Weights of a small GPT-style language model, trained from scratch on English Wikipedia: normalized queries and keys, a variant of SOAP for these matrices.
Each number is 500 + 40 x the weight over its row's rms, rounded and kept within 0 to 999. Layers, rows and columns count from 0. Numbers have three digits each. The size before them is the row's rms in percent of the matrix's.

# layer 8 MLP up, 512x128, rms 0.209, rows 171-277, columns 0-63
098:442499483507507541433466515509420536503535541495524507500492485416497539471500508579481505464443462525556519506489547521533510504506504488506501420556471479501418505440491532544524435571468502
100:440562531457403508409520530492540466480472501556560444519559510484526519510541449451513506462540415570479476472468448542491514478488413526474476474511496561460504523458470493474516465490552486
104:497516496445492475464530402484544542489481531554530460463523509502519512540543466529528555564537477501516531556446482582526508430567556452503464478482499464471468436450515454515483480519473406
104:529495495441495485509552425461505479498449415542449544510547472499484468505560510491416529439522531500560475436463503494537448432550433502537544532482517473596478523494445449455455488474533483
097:485480507536466491473550496488497534537510521554517511503527481367490504543507504516456479499503477441507508472502551473550442494527577511562493530435513559520499512415489500465508571429486524
099:511469484542482499484490534501463476569435524477441545495489497501537530435526493493452567474558558518512442465543555478551522530455459512526502512453455423535548524500588486444500477526473461
103:499554554518524504482536394498515561489482407552416508563511543414526518513507476477471476481481608490470498439468431472533441392464478429495481549502480479511503526480497479491582445478499441
105:479484497506503439480405505561491505549428517498578532484523488416524565463533492543525379487447449484491518524527539488540535453532483527493482467524602501487454478522532531426526446527495500
108:506477506500484514579493509435574460503504479493458459531560522479473490510533575482546585479532508514502512467511508453514503561552440538518466464515539569470521553464485481451548483472546460
094:480522492542501498529496504525449519477443535533545474493470554475469516539452444535463454444487462578486566536460473512515521515499457502494448525614492434600438518531507548506509545450487458
103:497467495547456498482520533495455579469545517480513476459497497410499469483489517471508480569458496457555491464507499490472525507419497515467474454504540476512570462570535481382552494518466542
097:541444528546535510491531556513495443537437476439517509486396496483522527499593505547499486496565507546469575425513539470456521522537500456498482501511506437541488581514513429493491465519524489
093:456507504491526496549431432561494516472495586466496438491445465598481474513510555575568503448488513514477530450545488428499501483467453481475440492493522454522564447486541537477533467506466510
098:445537503505467486546595515423557517496477581543463535594433527500487500446498478415476473471468467536494441457487528504562502513449551441488542516461541423481546523472551465467509438520490513
096:437496477509471521470513478478521502518495483496534453516458464464454515524503466430539404530480591497512464496551456499514476503485454522493535519505495482507469512441507444369560436481496452
095:379503547495452487498571625526507544522467552490506512516536465526565465494456524527540504499563490511550453444423523535469506462485453486502534506539551485498495530445465479541512463461555452
101:562551466494432515527537495530492497438498530416472409526476482544495493426535510469554518457477525494542568467564447494485496470484463549501525486541503596589489553557486575528473469504480515
097:584495561471485447552509457548468457493465534496444600556487523508513482534467488515457489494468545584490468460500518453462512524510484500562462523530451543513429511441505530386516525482514516
095:518473544570483594495504499526446512476573508468526452537501438514451498506539500468479519454518499473560507520606480503480427597508443515534397573532449492491532474488483446516474456484564479
106:480528554488490507493485486464522480481483536498462531573486484493509527515544549491426505511501516479420489525491530466572518611534488609494491515491537513432459447485534501408504460456475493
090:447568488475474451491465445552449466525528576427455511512522461518499475525477513491438487486486463485437484544480431450522464473527478492555500504549437438541620449488471582498592489481504464
092:498510564494447465485512506501497450458494518526500487574470543492424428493441505505491519528463530489428490551440503590525518449486415524494533551580443484452498549396515552505534467429484491
104:471501533499465489539550466505530501440473553487461522583573455526515529493549515514499523436390491589475504518523456482470497527542509536537458517497497489435539445506485443471568500552528407
106:499512476504441513530548463450485534510471518525489465503484531464469480472408463513566549514503520552526506533485471479459548464519466525533528485516505517505497441438535516514502499500582540
096:467519552471440509465562508426533512465481558470570515467473453537583419520436493535542433481451467509558478484476532418517536456486503519567507495530449510532484448515456512584484446520531480
105:530472472473382486478467503520490540536479548432531464588477477467518573510433470483468500534522464442474543438488506483502472405505515504537449520494489501590462523452448577437452485534469506
097:555455466472441515506492481473563497481551509491541592515508418451446577466546494408458548498489571509482478475550575493518484459538548531458481519495543474518532494504432552446543453538503460
097:474501476500459582453486509490540496470513527448552494493406577504537563502580533503508531432511490608540476523479529431500523517518437481575531501544492492466529503492455479485458468518542575
099:496474499423488566463464512482502606440485568463555517466435508553496497494501505507531482484521515571522480500454453451425520560538434481475569448417499485522460515529539469484584431510527549
097:436519515520452580564419568500484508489534542578433487497502494564498583505505577496548527455436468518543487466457514491502430534525477471475499519466493473463519495481504507527557506474562485
108:413482511587484538499489514463514474490458543528501436570505518499550487583545515455490496481481433525543465519435497433554536523500479524489530460503457470505514500541466474473466523510456498
095:482451478525538451531537451485498541517509575471500492510448483523430558503535448463429497463475492453470470560465563573427517590576538471447559505534505477589497477509506506445490534519534532
105:454484490485525534553534503484486547487517480588503593485472518532507508528521559457520534491462506436524565491429517500449477532526450564526506483501564547580525509490418575478479436466463521
106:528509461534479523487506564462445543544470514495513485486479489504479449513506544528518499593470502497475483442412478493554470472552502501446488533560547488485484532482394575481543488504559517
098:509510534502469535567431477527460580504496467518496561499493548423470497457506493574567521519505512496513515519508483452401527513518509467596488543439463456551549448503504482497493484551560494
096:505542489532497480470519526485515490516482590517489548549452481511557547512497498502443488581505446528480411484535447529460597568571437480550540522576506453470546524469480520534478416485482536
104:500527458485451504506483446541533524491495561453497441488538458434540533486533461546541482482462529506500480484536530504626521466571449516515497525526510513460410474496560516512516461473491550
100:545477511534437553544468482512501537453458460438486573441424505526468533461524448511530515480426435444497438503466582436451513536499510523499485493422518564490474497500437527516484539487544553
096:519469395522477485502476488467473481490512535444484499504524561486588500468449507586512461532525437520526501491572549553526463453465427510520447489544478505446478484497551473498505532456566527
098:456517484452489457519502404504500467461495495515509442547436465507493464447517472524562474469479496543525570447530504541444523524447483439510449493513534552520512435514540552439477494478520504
102:494522508505500506493524489477506493511515558443579455588386490437454512589502511544472465550421531513442477474406429459471574596470514480476459480517517520477486542499562513519500507510519477
100:456408489524402461515513503471512506474513541484468445516483459488547523480491469506519473529480505580477450504489460410486480552506396558434494506497552476479472547531520557475509421478477503
094:452496477460541536475461523551480512466470478525503481472479508340446535454581485499474543484393498456544567484502524495530520530480440474497463442520540536470519535523511437524556461501522535
110:473446526582511514534556472571476471526468517493493537487488508448480527459501530506427479398475496476571505433530465508441527468488510494501504493559564491498554467460468510358501446511505552
102:411534519475461500523517536439435497574480545552492521547485532458502498544488593452453465522458436508506480497492429512481515452458447501498475510554499579456499560440510506454494515530521493
099:484537420472480405542606577467542530472522493433530394495455510448579508509470482483522502476476483469514507481484492548502500504535503549482481522520473531511525506493526573499387482480472524
099:514566551545440433480558603491470500556489556464532436464445500511510487482508571488501556570465450484456445514548563538520494517594554483419523484588518535477506478536496481515498488551482525
099:529498532508490511479494427498475530507476543492515456535463500509501480554507530430554551492488455501438469475550588503498491592507471494549471551501453607486514474506526554479496456545446503
088:509490485467434499409560530445463497485463525457532450568417495530606490557462447535516533555508493512462475560403524484500440483542472456492491495477504496525517492476551550506451491524484585
099:492552506523490405477472511416465530535437523442517496563517576443551468467535550468572475493476455466446500397446523503514451520547473481547536482430514512559413475479544560502492456494461392
090:436518534515491578467508472478601559478482504455512482571533569498525482527512426417513489501541439492537430458477515498531469501447479550587435492502435494513542513555526580478476474467502473
093:449493515510536528500449506513581546463437519428500462493524528493425501489508552424481514481438496454431489479457481533510544435500496497483507455486532511507552587499585422488460501468475465
101:492534533489503596508493471470440415514472502473469490482562539491522544458528575472548473496571485463520564460499518510488528503491493542537522519499522592449532500455514584526432461480586538
099:420483535475443497459528470546515485487416457439569403489428512484559502542484495513479555510513452547502459497543450559482479483488527460458531539511465429552456438498438598509493541487533518
101:549508475470521488551509423526493500538508464504446522424519520470488488533517543586518412430587548498532489454415581472537515493508410542414517448516564504495521461547571460426486489437546458
098:507516519482488503446537521603509523493489494552489480438446435505521460503440561506553424456484474478495547505438543507505472518460463540493488509437569489532459474489491532448500430493531492
113:518496529479467448521516512564526518477461476555454506549522517454423570490532536496488406502501567449548514528528466412523536405514503510564505492497522450535419509435556503458464487516513515
093:508483461518525412469533505544495546568501554492493464536500557462514469492545457484465535547499475452464473527551465517493392524498534511491461538522488473461477477425420457450423525491459533
101:513421552492539495559445428467433485485515514519449534464471588520431482478474464492455525448511557514616516475525485537453493473504572549497501497454494515541496457526607423523488421501473452
092:496506499515495509443554550505524532475505495496603442500473503536492510545499424535425538452426434410479532568469512467507509526531552504479482501497501416500529518508536537527475564477530506
106:503527522490471552464551455478517530543493524497437485508588565492552463555538500602559530511464539501457486499488483455477546581578437600444401526514506471549527559490501526515455447529532506
099:469460475415492405417444464495496600525508572417477458482535519488514490486508509561459516489470486540484484490450448458494476470489463528425499433513489397461528502519605577470461484529517427
093:504489581521438497533568524449412537488413545488534529518404486469520505460483508509459498500485521498521523489504497591466524511576517530486460494489505479472547556476427487562508539429518484
092:508511556578451511517525519443551514508543487557418490524502442517435488547509587491454537533461516490460506436506489527563481399584418544498521535540513471505514574554525478503524481489482548
095:472504453525477514472480458513506543464510475495486528535533511405501470427464528512524523484442470501552485568582438427499438469551468487523414482542485485512526497499536498438447484509505584
089:440601527506474555515475419488503527531420543516548529534415442447525498492524494443453550600456477484510487498453459549467470540558539479478462530538511500485457462521539567497442503505536506
101:439477463549529478510502494549463440464465474446501479463538499505467534452573538566535499478492519534548536508437501521602524483511469556523464427486517477480434451465436517477555452488539584
067:489417523497525480471596469531508559484445448527415482507501570507522525503563526468477528473461434489519543537377451500526476495455484564463502544464481483526534590471560562520495502481495537
105:526452513515427497509486486544489504503431421515488522562500508432484523533549481452477485509560468483516513389463494572571553446588485463502544513498471471515452453430509478479488521544487531
097:546479509423532524422521544542460531522523551541499495491523474466525515563520518475494530504432477526568471537539520455489576491468508423475471481453516495590516518568448537510470483538543502
088:518478490518526491447426475494513463507467542528471479532536442471454556554469525538416553539462518538480523494526493457504497530585472500519498480476526524571439496471453443449461469494509558
094:479558449555468441525517506489467441524463532464527483580465527440500453493514522492397518480516548476487454551445553435554524518491488653492536460545446514471588519428533478455578492525491438
096:551503447508445475529503508500505469500440540472467521465480494485518389525509533470459542550597438478515481528460580551519548486515497530435451571520559491459431498454514403468523521471457430
106:530456480493531502484543420502446504515520483537487473626504405485545537451550509507493510439433578537587464475502559479401517541465459525510420459536505450473498503481508528534503466539512420
096:520515475533555517469516463511446480539515551439521489496578559506443544440450460513547548434475514509487471517459482458552420475535533474501475513511441432553531489472464516507491507462506577
094:457523497507478487503469529514479530497472518501463494465453571468506535465471486445415503552508435545488550579529546542554484465464558492517417513560568536482435477492549576470494457402441601
096:566468449481499465487444529534461502441559561494481448510480518493498598569517434572516483444563463527490513496550525546552501524488520453456462485560481487501490488549508486518488447508472542
097:482498496495434429509467494479477541482535526466516472518557469505468567543499434435522593488491496551519498537462469503511465535514455581478451530491393532489521524426519517512455502546423492
094:466485551489443474426513527462562531518483442510499537495523474473548449496442531472476575494497531529580517437487523507469488530489419541568415497584571505613463499515574474496538487488544412
099:470503557514523482546457488552508454583482510513383491532634505512483514527522584480483524543494472477542497470452456416437530550513438509557486505500484465450559457494497492518515479495421527
108:525497528454431504431521418524515577455572517553466462475521475509508513554533517495497459507500532494485500475507433449547557463522469485491470491579496512564478533496535508523543391560433471
102:467425466477477556499546531493543494447438568526435492539489492541462570496490525515523519448550493484509463519541501523551417493584507535489526576454566547486527516464500525462474498472446496
096:478496532484434500472564471557509442520474524534477551493474526506441513520480393448499481456506418469441479542459429441572567531525529495425493527526455388490508487490553503493504482532573517
104:491544523486486487500482382486481525498551466481519537519450542498504531533511474450497560475511484528479493533436524466440463447569553504557531484523556410468485524476443479531442520490532539
101:477556514510454448438503439505554560479513467487573471546423478520482491503515549471499547512427472514449516465463538502520565506513514517541490478525514548463489536541500484526465413508543485
101:439537501605473552494574515440546517513458516445515501507428445475542529503477499476505459549436510501470508531554600519502495520494533515515424540399487540542530515425506506464508478511546540
094:462476452512459492512570497535419430474485543461568458460492409527441517458547448475492511458507534467501450455467424525460461454524534480564469558530435479571571469499544528472545501489485466
103:484493566536536548488475524501511485427471559531477518440578508464497579553531429540487593498474430569472513439512546472498530475496555548518497462499527502488518505470529495506490492510447372
100:449532496423427485529497485488513573443452569465484394482524485551461472473498498466515504440416518526499493496563521484575514491452530553522501516500480540530505442526562617527483457496474562
087:500505544500459470458514457575456490489480567521474466524497479531495504510496465409509557500460560526502435499488508489563496499547442508532524565529509469527517451467499561412542509475507468
108:478548550530470525423528510509521478490479504514490583571435479487482568444546520587490560457494536503522513539508456590450532455480497450542502496514492424449505518481548527550487433483531485
097:514513512496469518534526516540546493489423520489452447555443533500563493468493461512466539444395495531522452474495502443490508512526474500522554469429537540534518505505512550524438466479490498
102:535441490486447554470560484461477533486469531502524513473506466482451509474470473540399484459544457472540450480506491533521478462533554506470537513469487552496555440473438452496491482604482475
091:493553552491473488530520494483510449489423499482507513514509535493507450503548399469577489517450466532479530521455514509569596542556536541526494556511445449504497542488580517492495504486436589
104:547551519446444591513493530526555547466444505449453433490470520475546505503447536534516537456475516445495516528507492380606487514521510570486495486544489449518544432504558493391450480488461568
078:519514456474529548454544536547497526500439426552512498495517527432506542443510501431507538560507484480532546530411512477512544477524461501504487484528469592527471493472565528506482474525544496
098:486491552592499496512514507468466487552398493448532486532516488491428566455519528421528507521496500463507502475410477480436552560452460519531528505481525498467497490544508466455449476468476426
103:500491477566472469452525514480470545505501462518491500547505517444484535591536481488505527518598510488477508459487481526455483530517534451526447532556483514567461533431495485504545540545502361
091:445486521519468502501482519506443494446533519460515490544534528480504523524563509411523533430515442485568553450460512551530561447504531457470491440475553497525547479552553527541545563505543398
108:437444525458501447560562484449521455496452541529521438462472518506434530467486496511465568495486488472452451467481534510389492572445514480432515496536497550518503482546489559462448527459480473
106:470520456611523483454526556457519480486486501497523517500501455495536463512533488519484497524489490442490498422522511475473548489541516520392504507485462411491424516485526460511517470557516546
120:508489447551479510486592406457487540558476510458447462450524609461461501525466497506554496484473454513585518492436539492434458478474468493543533515506515490587500508503497536556464487470473524
088:481550509437512525476548480436513489484463529437528473540424514504506482467501512508496513523500556464457490479511475507555463485425541536467478526443476509521551515466591540439432478530509520
091:546507522464558545457505473487511470478540531513486494487504491482572491519475512508496520538419526508480594470444526473450479532542552481448466499515526532506531552514526532447455443539506468
095:541464504519491497474475504593524471522507459495496480552542464512503466505536538485539438527544522461532561488593489537459493505519519544491481506572516471439513493441541515502522422499518483
091:501505473489523544490497584464535501547511549494517554533534456526515473527557462549500477502465491484531523511418580450524453490539482449548484493503467456568586528468465465489449506448525533
098:591510439573439505538547502413501515540406403472533428459535458458548527495578538531503588445528477485479452476504541552506499509502508536535498512517542543504510435548472541431472528512534483
# layer 8 MLP down (transposed), 512x128, rms 0.238, rows 171-277, columns 0-63
091:500479487500520517597570492507510540579475485507490489566529540519488514518494489473461483510502430602472479461592454481496540498574454574566500540431540514491497513504510422532515521508509472
115:541531527529504543504561454483482493490505439494547517542565458559464478525556526532535465513482510477546547528575507526498487472474509514517451421459474472477476475556554546466586539502485471
107:447589506525508426516501497492481488566542536454512474498501527519568473543532483528498481480444482529474570523471445516530518470508508498489543511537537516551524480479526466552560536522509523
120:577471482565534552513520487420505473426481525513505471520522549475516448547462534420510528508465569478449474482503428485480508563448534510472491435529527467562450515467517499471555445498443461
095:512430551541523539485462577572518525483491425485444492479462474470570428496526534421417454520445555472575479528470496540562508509509435475452551502499478498433508480533486514533526475550488500
097:499511455474511454531515519478558459487521515513511527510491473506527520514544476494486522414473579565540503477484530503496550498551476566588509503547598563430453499523464460525524488542480490
121:488609548490462465459458496477328521475515542524466539534504502536508474509458443545537478547448523548488567556561490532506475491530536477493515556529444458523548440419507500533496564519510508
101:481447562502512455508530499460472463549473495551573453574504517514552511510524498511495484416502476554504510413556559481511450544525543515490502483484506549489510480489463534499461478477503465
123:504469511488494543508452546577488485457437527495523530529577506507439438537468495481430451488507471484543529529521537472509535474561548523442429519507504478487506443474492516609571486477591448
092:508413532504531481534534454453502508560537461464458516545544425531576487408520514491459520511471571486532468524531517555484568541487474527416488431430484504443556520469470433491571525527464483
096:551438551483531534474460400475511528554489496488413543504511436522536505523494536511470473485528514497501499489495556568469533455508537520523530522578544481545410475462446491530531473533585514
098:521401522515477524497502473468508510495514523472550480513566529480498393489454537468446464493422507502545476546465441529487447436526516476472453556498519543501442494539451476469551514530487467
087:501502497491425476522483560496507518482557450514476463472524473533445571545469443514509493549476505509466466542489524473479519479473518531515527403315483460484472499425508457527491518567498438
086:522438467522538493491439536544603449451582522470489433534477443546542474561532422490460558492497433459482520476498468475481561512493502521513477491576570446498452406486483376537546514479457508
096:484603484524459518548462499515410519496500484479516432467545467460517486555524471385491510480495440494482567529556533578497501394477517449487537499526546462487484523506536524569536503570583538
094:458436398426495461471443571463472482488527542504452515580510517501493504455527503486490392474505461535540475540459494555508447478520495475547566499483467465539475482504495595525480497507555505
090:479523482417506466476523498500588485496495450527492500507491500525560493475499485507436554552510486500494486421446520457485550561500439533530461454458503360484586546467464490449514521522509429
097:556557565509556400459467560519524510490474543496464456475471506444522490453490533459532482516450532494484523558573470525509474547468416497594494505480553519515487504528418474550518561478444456
097:467548448533542502462485436603427587492479503513435493598531548531479443488461454441432486487579523488531545526506500465566567474529487505446530502508507518457587450491449538520523532520499432
103:457543530614519521547528551490529441580547485496498504510479514513522518510481565463437542456493518508436423495463522527497453489435522516538545446526461409519503424511468488552494529477475630
091:555437441491489463465473542553512480498524418478499496473449440443532481443504439492533521484490492502488455553455522471496436419489590515481462520507530475443470534575484449534435519501478505
087:549424474534590502438478449515493486488470499499480496505503544466510534503528503500583472461526579505591495452512482416492517483486424502447458466583486528542432481560478498570530495452497479
114:524498542509545506503533515487538535546453487584540420515490506524454463505492509496518513480467575426521557537433493508538550494439489557565478484446488506521425465461449528535476589547458521
109:477517443525490519461513556487459463536562537538526547501494480547512523460487483535518484454508530464522522564572492500569523532490492523514544513519467414455484514465486527487488467494472493
096:535509430526559455516424495486488509517477477420444512466517506522491487525505532506469519509542565495492539471501478523478473506483529510482516513480556544468485426475494504471524638483466502
103:543531529516495428509466477536552482435487539534540502437469462458504549572579526534456467527530502488483486443486489437504504515464514486469507555554508523516510485502462481432409478479557496
108:521526567495524489495457593490429472508553501559561509589498430505470524493467459505572485465550551506571525511504501457479468470502438532508482439480516548483528547542538534481461511550470441
102:508508423514481477426492478560557508487510488532535503493528612536480476541477519520453450568497535536527546483503567622542484625486511522475500486459527506504419519481462479521526487496518462
095:534490455512518444437444412440456435447521437495494471492501496494534496542513498546458558440528570529443518542483534456484460412509532496502495518434511573490498520487432481469455556433522468
093:432471448513521433453520487566470478543495554535439483510519540506598508469488620514463452495483512506485548556480503495510491465514467476499553523505468486449450436471436510522500489498529464
098:464512468496503520476452548522685509528504484521465583514536501478463558527377486515524526530526514486495466515485456517458476539472508469604558502536465424541519556533474460494467531438547514
086:545506436453547557528494510495588479543441465460467478474429522534514488488500562525448473507486459549521507424471479495488465473466474494496453512433507506456447471471532495453505458503520550
102:451543519464497451467485493471449499542439480519409577496511562430511519506468539454523482516484482527507546488462460534419484491495514484596427583483518534419568530554410498500468449565507386
104:491512527485486505452479418509474527552512451406484554502480484462519514511500488459458524473482482570432527569497470516438462418446511537489489495477512555533427508558573539517570515504531471
088:457519539488525442483490539529498492487477529531524498523585438523454509452525532433472495504528514511442529501538483481476556419482484579429530543432507585506494515465515560541516510498478518
105:522503565475513494482512459396449527443461507466499549477468586447475485505502605458509433542486462531493462519535512473504492468548477485501532427469513539485471468491397616412512474513485426
107:474484475474466438437466447451510501482501469440477530469515498439537558499522547505471535535552394443454481452488509460487482562510568485509469544596504511531502423483464493464487517489531416
091:447415473382500486486486513546487467513508469463471456521551530519479490514485474455524473454561437552516524493505378518543525466573513529412472493526505500475453496504523481504556498515513487
112:532550539493476448516550476513480448489447465481545537450513449505463514494493471447527501442497482567478532477538520511445483555530512487503485548399529481481503519503487467498548534521520455
103:514441508512476533456539471571510502540519523542461495445528508446440515459455484502425519480471584441584440495470480489477467468527440519556496519519453476492487445503485487495450545464503510
098:535535596545542559522521483463462533566522494439448455478535511428464461501442503468559464493520459502446480462544523458492411453501510535534540438481504580511450538516436484511513503478527423
090:594525427501457475391470506526433483540462469457523526538533475500497496484545546454535466473573523501554506497533454395531507484499447502442588538524477466506480507508496471518541476466552517
093:493541463483505483483514440428714509567540522532471520469499490531454573523524453485519466509575508502519474405532466525558573524455537442504503547441556494547490413566515523499488498491511531
121:548521562488489523514525545530521487497532487453523478485509456461592497456484525496485481452449493542466498490501551490562478495509512514523474531484486459541466501528476435482523523506511536
108:478496496434533516494522528466499496491478521586589557511531526471505503482488477479495479548443523516451503529504527536468450534487493583535456511509453491498552536506509539434430509499511495
082:519449509514435550494530495527518500499474576467427510481485538491462503463539482467520517421466501424489518555466466552446506515388503505496542493456452448502521488501488507486520493504483560
105:502444515613512527475499496489497456574424474549478539446471435403519487462495479477503426502517568516532491519534488503474497495469471645535511485392478489498498492515540436500458508471517449
101:452448530530464543478440510487445560495489552504526521475583455494469498485534498489508554429473514462479515557465500521533393486458612494490510507587515450504495530555496485536481492519571407
090:534572520500541514444493493505526527455509464501500500484466475463504455500489464530557550492478549492444550434493468469483424497432528452528465501486522500483454454589444521502540595492476483
093:468485493436489491464413520535468455507466530502462555484502457551500555529482465467486516522569536429534480439434488455466436525512536521520492555482562521474535476508487485492479530510531533
086:449508536497506521458444554532683488552489499565464551485507502500416544522491509508467474525495473452491488516444401475466448509457482526490545478507482426503551511458462475563529504522523513
085:521516465515534457464527523522825518487484478525550552489501441494504523494486518525518448504524477555536509520534513517487514492517521501504491439562469522519463472492466542514489462531528517
103:497493494491381464451481506498445613578506499541535483512502489496470496520512508509485486507458488603513501475421496521468518485535501501484515484477553530505488508487435511451429536471509460
090:484438520469463503484504473433594560490493540530518559459509502407484512480506495444490533514565488506487462470508510543511539532515535506508496505477505373448553507450433524503483466519469500
109:450526373467546523515560465527455514491492523541546466466524489538474541547511466509496550503504434474432523493457541500472490557520544486481471458526505530530530568529487376552465466499480528
089:567505561509438478526509463489515461557503467514423489584475540526471522559517475467529528480477491548503494485554468421455455543482481530479438534551567463458581529419580477458443506509491502
122:468503525501521530505566490486430539484514540524462470489519444523533440462476429543538505573503552515482544484519407534572514506510525421508546526501487518570512478475477502499471549552489470
091:552504500575527490519442440507506452534555468446539494535516482519553508451435523562484485533408593561530532466477469553472456499478500493473537533457554550532533502501492510575528526461485499
095:413506453484478569488469493565441488486500515419463466521507483529492406538549525507496542525499486527453427431491474486502540514510487469497445534549475564440432512491486490515489517435492477
090:497478522524481592525511548481606526521452505472489559520481512489557500455503539532517501467478540443454493456571469525476403451492474502557505489462517477520495485415454495427522542486482534
107:474547518477505538525556550485478457492464479514526541521541508463486495491453434534518515554404497560520497512476401523517522521547436513407492498505431474421557524497471539477506551511529543
092:566334477474489490531465526616585542501452534494488554523495501448476475478530533522471487483558532527543528513555505515508485477530495457487523539542567456563480422494539433493447457501515500
088:498516498526549513468425524448452567471436503413453517442504476478568511464541490448491586537457533495507607524494518457489549524469517478481501451432495508521482506529544543536500548492509520
091:517456544471565491442487540574434474473480518546587432469524451512494452522500484453536419481488549481515561514503560449433443525485489392494538464559495459470515554467463491549519485530535510
103:554475513497473515397485458468472542538420503473522508474478447470476493605452532493554492402504537519493517519436494582575515598528605478489478446487469472472537514501469430520579490527516483
094:512452509463551420454465452527399476473530507489525542517567457463438472487457533485477551525532494509513584531519436498462489477404536529469479485596462417598492584487525467493466514511477442
094:527523540493485478499519569459483421454508515515502500553578494464481552405518496440469520463477460515476456422521458500504465561572551521498460539439557554537474485481520607457507508449507479
072:488289472505490518527513501515823521485519491472518556512501519484506465474490479521491507492486471510529502499520518497500509521506536532474507491563518528497507488500478541506513512508500499
092:518487520442502388434537500500502533532541495514468509484523484499532535465533463479542519449494514452533429523529474483538412497539462529515568476483560439383459437555549554469527513524471528
100:513530543490429495471483460474441530450494548523450474475488511476444500460533542461441491478516514508548563502523461454520513422519506511514503517605540510459477547488474450551479533567490552
092:502585468472486534492560512481525488536495455598515557401439547540531514504478465545513409526430491520515517497498527497465503497416499500475588500469506460491561476508462498506511506552504499
099:535426472477478473470483492545525516466517435511524441526511545519535545495550534525488434507558538437508519556487477469484478474460553454528409498558485616499508459485496510534441485515483462
091:447516640485481550465495499560520484492550492553540444471435513509472529482543497461483596443466519569489490566472520512524512543555510524558458523497474512512527539478471525477485540473510518
113:460503626539547493487518451529565500491488516551469490483524563493538477532496472510563486502512468503527457542497478459572519556447515425473519567546495454512563515454438453507416537451518457
094:513524457524505467476568486555442490518502508495565504440485532537468537510479499497531508503525491509474543519487537522500546534516491576508524492466510513525507470477488476460550475513485501
094:524452539546506597553548440519522511455599504473480519519456512536600414526499459587510416483419483534505553395550417442527494540500482502440501464525589468522546477485488528510501503549455483
102:457523539479434474545561543487478433530511515514496413415462477485557486517494511501494530506534497506487518445529471478424508586462565491564489526492449509498520546562403510447498480515487484
106:588444471517515510451433384482412530502485521529421491567501502628501495520514422512608417474487470490503542496470490461450478482419475523535526441543507531480522564512507490497521530468532591
095:511514483530573520585479505459608513538486472578554477502424534532552459483497499532516526615498485548507464465493479483466494563398502501479579534466523493449481505499505490505493580522456539
103:543455562434449552523491462478497463481456508541539558480383491461480531478501507415507457593512526451537515526572468495509474523538511477458455415461449493527499518437409561480510515501519414
117:458554525482501483504426517497426497473538498532501464544518480459531511510494453484563488518434503459483554529540505462432477521478491538521540513406517511533599534456520491549516440519499493
108:506556508421495563470576475521441467436499470453504525532545512469462541519518497492566510536461494508515567507458557493448486432467486454559422494490440446537483529467499467505588470491448556
089:489550491532534430495554537523609564493504540447530509487462447436509506488409460527535521458501440458543546453484441579486475482524535483538527474461495465455521570531466540473549502547489497
094:549470522510528469440469528513451580456487453493508521444525499506484492572544507445477473439468510526455456511551432530478463539536522503495515505565478418467580460493506533479507496489437508
094:511512465499505474499482533435506569476506492469484475492522599538501451537444549429486509524523566464507544480529447532476503480518525466416526508489447411534510543467473545446587480501527378
093:478437534463461548478457452513478502520502545482460517476561523419480541467512486520457570443531507447514546531507444497381499515497538508432489560546447561522465515516496551527483501406518437
099:500519471560510565524503498516464478481464452478515461454457528500452473478508478559472516474530536471479498532475422557492562470534502488494539430383563549464491524462524517520536499449401532
095:519527415430601505445496506500501554398522455450494550506487527543484515532516462540538551520470510487528538519514544499483587519482466492500563444515498530468554461427507541534464437524492499
094:421544489522503578558507476436522553502544550485511528512564527528493491532471458468501522546424528458478511396418446453487474458462502479533510481522562520433533466566475469581505501471560445
087:556383422514551562500502504494539526473468469501536492494572389467530522441442467499566517457502419507555522534554585465541527476498523537459506444500487526536457464536500498533549463534513468
107:426514514480415506534575517536431448528429463548464520480558527494505514485517437536530499475499501535450514470546433506488474505523479439560490515486511485524487524587589504503493530483516532
089:499519438548460501427536502440684564508508512500473541479526578482455507516454486505546518559531438550472524536489481486514496427534585510507530421573479470482495494572500493498501467491465525
093:520517508602454558410554502496444531490473487493505557481470431488534532509536499485521494467482519476466522534531428471471428500458511535514499471437454451502440533509584475518450536570573467
097:489516517500507481502474545467442457491503393444512536506517517495517528467501437483543481438483471497485490456512524454474551523412484438503566499529475446552464500523479504487550584502502543
084:480486486540476461474509516440672603451430539564464506562506525467468476496543521474451499528483485454459489470507518496505481493477454474500537548408479532447470490549410493489498528480485464
071:454320479457470507501489454532791532494520501456539572482529497508469440504516547495492501494484471519506444504497467507478502477471490495459512499561482525454516486492482541526467504476493460
090:524489500448494534495530436545497487478492507508460523505520514504497494504564476535507460579477477466495461460551476464520561515515533463467465428493494457465502537467382581493467446528480509
118:486589455464540514513462494511421481593557506482548522510532453480488511505460446525423447541547514446483600557535480430509472594496476518510567485454548512456521534454463428491483511475493464
088:496523606425476468541469482528486505494542495481554478536495479477473543438509487486507562544525524445467608564486495493487491449523524482462478563403530548531498516484512540506510480458452538
102:446489465492431458520531504529539498418543530488369524524540576476479495463461495581465503471557499531486557486429490488521512568596473524468500515461564486453508509507439476476480497447467572
101:580487519509417549611537505485436456467505480511514512478476568480507492552405546489587501487507478463536485467519474599532518567567536460550514506468525498449515480427483447458463470458468510
113:493456485468471490498545504537520479483502555526484545548502519477462516541541515513505522460509475477580470496506453531485522540491457479553558386464460451512558428475412539484490407536534445
089:531547499473535533454509454521502483530490526570486546497539560512550490540502530536500460513557469486504603496518460572538557538539546451380457468447488522483517431500441512515511514504532491
092:526582516481444493493495484561511496497531534527435536491479503491497461506468511527536519527505501544537519499487492418519534437539507495492555456504513475576585466505506515466538452536520527
103:505436509427444444449464499576432583468597510533606451434579431461408524520500529481500499506498495500488542540474477449424533573537542448536485493561520538504491509490507525472519522524494444
095:511567585551455495547558492428510451444507518473478479443464516549547569533495549476502469495521599486401580509546526457520489532355492540519492434497486535502501512487506569538509475547499481
105:513488531473563569455494485477487452594517468535480507430474512513501520494490486456492543523537522505491411500466504536526487430500501484419510488481522451477536505492477479515573488443493440